Part of a small language model's weights.
Architecture: LayerNorm before each block, learned positions, no biases in attention or MLP, tied embeddings.
Each number is 128 + 32 x the weight over its row's rms, rounded and kept within 0 to 255. Layers, rows and columns count from 0. The size above them is the row's rms in percent of the matrix's.

# layer 2 attention output (transposed), 256x256, rms 0.0371, rows 66-69, columns 0-255
size [ 99 111  76  97]
[[150  93  79 148 138 223  94 119 218 156 168 116 172 106 132  97  92 125 142  97 172 124 129 144 103 106 161 139 163 138 144 104 137  65  80 146 181 144 163 115  95 127 141 133 122 130 127 112 134 202 121 131 106  77  42  92 132  42 140  96 179 167  97 103 105  75 194 185 146 134 144 128  95 130 143  61 105 134 194  83 138 121 209 119 104 111 141 134 121 151 105 134 137 140 167 131 113 129 169 105 123  86 110  94 145 119 176 164 137 117 129  60 109 138 183 118 134 114 145 129 144 100 132  99  80  80 111 117 134 134 170 116 108 116 181 127 119  90 121 159 102 121 155 129 115 133 131 112 102 178 126 141 136  92 139 151 210 117  76 102 163 121 156 163 128 109 160 139 105 111 105 103 131 122  41 136 116 182 137 145  94  63 128 100 177 148  93 110 142  59 133 133 143 129 149 124 132 187 164 104 172 153  77 123 109 164 170  86 114 151 170 152 108  52 159 136 127 170 116  99 138 116  94  50 157 129 138 117 136 139  87 117 114  85 125 154 108 150 221 140 131 109 121 144 138 123  95 143 118 138 159 173 127 171 136 159]
 [110 219 125  74 198  77 124 122  65  88  89 105  99 142 134 121 162 143 109 125 112 188 161 151 116 142  91 129 126 114 111 138 124 134 200 124  99 188  99  91 162 122 186 150  61  89 148 122  39 108 179 142 160 180 112 126 141 188 160 109  44 122 158 122 174 110 108  93 122  94  92 144 111  92  79 122 126 143 134 165 145 137 128 171  96 196  87  81  97 105 132 174 132 101 127 147 137 135 113  87 155 115 159 163  94  74 105 132  97  86 112 158 100 129  96 146 184 143  96  91 113 144  94 176 103 137 145 131  89 128  87  93 149 184 153  37 170 109 159 119 139 107  90 145 143 133  91 125 134 112 167 144 124 149 122  87  89 119  97 168 102 145 223 136 143 145 143 138 118  95 141 185  98 112 143 134 150 139 110 102 199 170  83  87 133 100 126 153 116 149 115 121 106 101 143 116 148 120 165 179 145 145 149 134 136 136 113 118 175  96 173 136 153 155 106  80 119 117 126 144  75 135 149 185 160 120  93 132 132  87 212 111 102 138 129 133 165 151 111 113  93 178 172 146 139 161 158 122 134 100 112 176 101  87 109  96]
 [115 144 155  87 175 100 185  80 178  75 120 155 123 157 125  85 116 140 124 130  61 183 161 144 136 140 134 135 147 157 127 112 149 142 156 135 150 135 188 150  97  96 114 151 133 151  97  83 105 141 176  98 116 135  53 136 122  99  97 138  71 102 151 159 104 121 188  93 116 115 149 164  79 114 217 143 143 106 116 168 172 144 116 215 132 125 179 111 123 118 106  94 143 143 124 128 156 113  82 148 123 182 166 108  75 104 140 153 105 127 169 112  97 109 102  83 132  83 116  94 147 107  95 139 111 111 126 155 123 120 169 123 134 171 158  44 167  92 169 121 149 114 114 153 150 174 119 148 136 130  88  81 114 179 111 126 125  88 149 116 174  89 129 135 170 194 177 141  95 154 142 138 148 171 140  66 164 117  96 129 154 108 139 128 138 118  94 109 125  47 130 149 195 134 148 153 142 141  78 145 155  60 134 129  70 187 130 117 121  89 179 146 199  75 125 100 132 119 128  90 137 101 144 113 115  85 123 108 158 104 131  75 108 105  62 106 217 112 161 130 121 126  81  90  96 166  99 117 157 153 113 131 110  87 213 152]
 [130 160 127 159 143 168 112 143 160 163 146  88 111 111 130 141 132 172 139 126 103 146 128 148 120 147 136 137 106 136  95 113 129 113 196  93  74 121 156 108 102 143 180 147  95 124 141  62 109 167 178 150 158 117  93  79 121 176  74 106 104 102 185  75 153 126  91 130 110 124 121 116 189 145  96 123 113 107 153 162 161 112 103 194 198 217 154 112 125 102 119 155  83 134 157  76 187 172  67 197 127 143 138 115 141 115  93 168 111  80 121  75  97 149 129 140 181 107  94  99  84  84 120 121 104  89  92 172 133 137 111  89 100 118 144 200  75 127 107 168 127  99  92 205 116 142  99 111 154 139  99 143 136 134 194 169 174 149 103  54 118 152 148 123 107 151 116 120  91 135 105  99 140 116  54 145 154 122 158  66 170  61  89 108 151 150 163 111 100 149 162 183 128 159 143 138 117 108  66 109 154  91  99 170 108 133 126 148  98 157 178 104 164 171 110  59 106 139 163 118 112 151 144 131 152 164 111 102  96 118 181 150 145  96 174 139 159 113  92 125 113 167  73 123  74 160  96 142 143  84 150 137 141  98 125  90]]
# layer 2 attention value, 256x256, rms 0.0415, rows 67-70, columns 0-255
size [109  79 103 103]
[[150  85 121 167  66 145 143 122 138 158 147 151 168 135 150 163  92 123 135 158 114 107 127 109 145 117 127 144 105 143 121 109 122 111 102 111 154 116 138 116 124 101 124 104 170 122  59  69 172 128  70 123 147 116 138 114 127  63  79 115 189 138 131 146   4 118 148 129 159 117 186 154 127 134 144 105 125 106  81 129 129 159 106 125 149  82 167 152 128 154 143 150 133 151 163 104 127 148 114 124 154 131 111 131  94 157 131  92 131 142 205  87 171 156 156 105  96 104 117 197 145 100 209  95  82 126  93 160 156 150 169 171 127 129 136 158 122 103 121 127 133 165 146 147  80 142 181 156 140 155 118 144  99 144  58 108 138 115 115  61 158 130  95 118 113 136 110 123 134 205 127  91 136 134  65 136 126 104 108 141  52 121 207 136 112 170 197 113 109 131 185 118 139 185 142 161 109 131  48  84 151 118 131 117 105  96 109 143  77 130 105 142 116  61 134 198 134 134 172 147 161 130 120  36 135 125 163 106 130 226  85 124 184 118 150 106 132  97 165 108 123  99 104 108 124  89 162  58 117 156 140  86 115 115 178 147]
 [ 58 121 125  99  51 108  82 101  62 173 120  81 167 110  79 178 121 111 139 127 129  90  93 105 197  92 123 135  92 106 134 119 124 122 120 141 202  65 118  87 121 137 135  82 119 109 110 134  83 138 120 153  99 158 173 111 164 134 127 144 145 142 122 129 167 165  99 158 126 143 161 152 134 106  53  84  92 174  82 120  87 133 140 123 149 141  97 128 119 163 129 141 121 150 140 149  81  84 139 177 108  93 137 154 143 137 101  41 124 107  90  79 161 194 141 167 143 162 134 177 122 169 172 145 112 169 105  97 151 120  72 132  89 117 146 174 133 178  98 128 107 149 150 122 136 120 134 156  95 130 187 179  99 109 164 131 106 127 103 133 123 152 156 105 122 121 122 107 209 137 137 150 103 124  30 180 117 109 108 128 130 119 136 132 158 117 139 133 137 197 109 132  72  95 132 100 110 152 134  96  65 141 119 170 174  82 133 190 131  92 131 160  77 142 114 127 148 147 145 107 132  98 163 129  92 163 133  82 129 197 193 185 139 133 115 204 138  67 141 105 132 138 153 134 144  86 126 115  32 143 122  92 136 101  87  94]
 [133 182 140  61 144 142 132 112 101 100 149 113 111 124 146 155 134 113 118 108 176 144  86 114 113  95  52 121 151 126 108 139  82 117 127 122 230 151  84 125 130  68 141  97 166 117  80 166 149  98 126 143 113 114 122 161 139 101 191  99 186 135  61 206 136 124 154 137 112 181 169 125  31  92 141 184 127 153 100 108 112 124 157 142  84  77  98  99 142 129 178 147 162   0 102 165 107 134 118  12 131  69 152 145 134 151 141  55  92 125 107 148 106  98 120  98  75 161 133 164 149 145 156 155 118 139 160  86 140 125 146 132 130 120 131 110 142 161 125 123 143 103 156  88 120 126 198 148 118 112 134 135 116 158  55 110 167  69 146 184 111  97 132 134 129 100 129 138 135 122 111 138  99 153 202 123 119 143 109 180 125 120 128 146  88 111 110 151 152 111 124 144 106 131 131 184 120 120 188 131  97 161 176 100 124 137 123 155 172  78  81 152 132 111 191 173 103 102  98 114  89 113 152 117 139 114 149 119 156 167 129 135  82 147  95 130 121 143 168 137 118 135 203 101 135  96 117 101 140 144 136 143 158 142 180 150]
 [155  96 131 154 142 149 112 117 125 140  73 153 230 133 139 152 131 114 147 148 116  88  91 135 167  99  90 128 127 112 181  89 136 131 151 112 193  51 189 137 139 210 146 133 154 144 123  58 132 118 110 131 141  98 128 137 125 170 123 134  35 115 112 168  94 110 105 147 219 127 110 125 174 141  94  77  91 106 156 103 171 117 134 120 123 175 125 139 129 137 130 121 117 220  95  92 158 149 129  91 105 141 108 116  65 143 133 159 134 116 123 117 147 151 169 110 123 108 139 113   0 105 101 160 128 152 114  49 135 135 157 180 132 155 101 119 124 108  97 157 127  98 131 172 114 174  90 142 113 158 118 122 162  90 147 105 146 150   6 141 119 128 128 126  84 139 138 124 132  59 129 165 115 136 133 145 125 151 140  97  84 113 115 128  99 142 174 131 101 157 130 165 212 131 112  81 139 154 122 181 126 133 112 101 140 123  83 131  45 173 163  86 159 135  95 111 148 135 126 125 143 121 101 110 151 156 152 132 122  59  99 185 136 127 123 141 134 140 127 141  81 123 137 126  64 179 134 127 133 124  99 105  71 117 115 127]]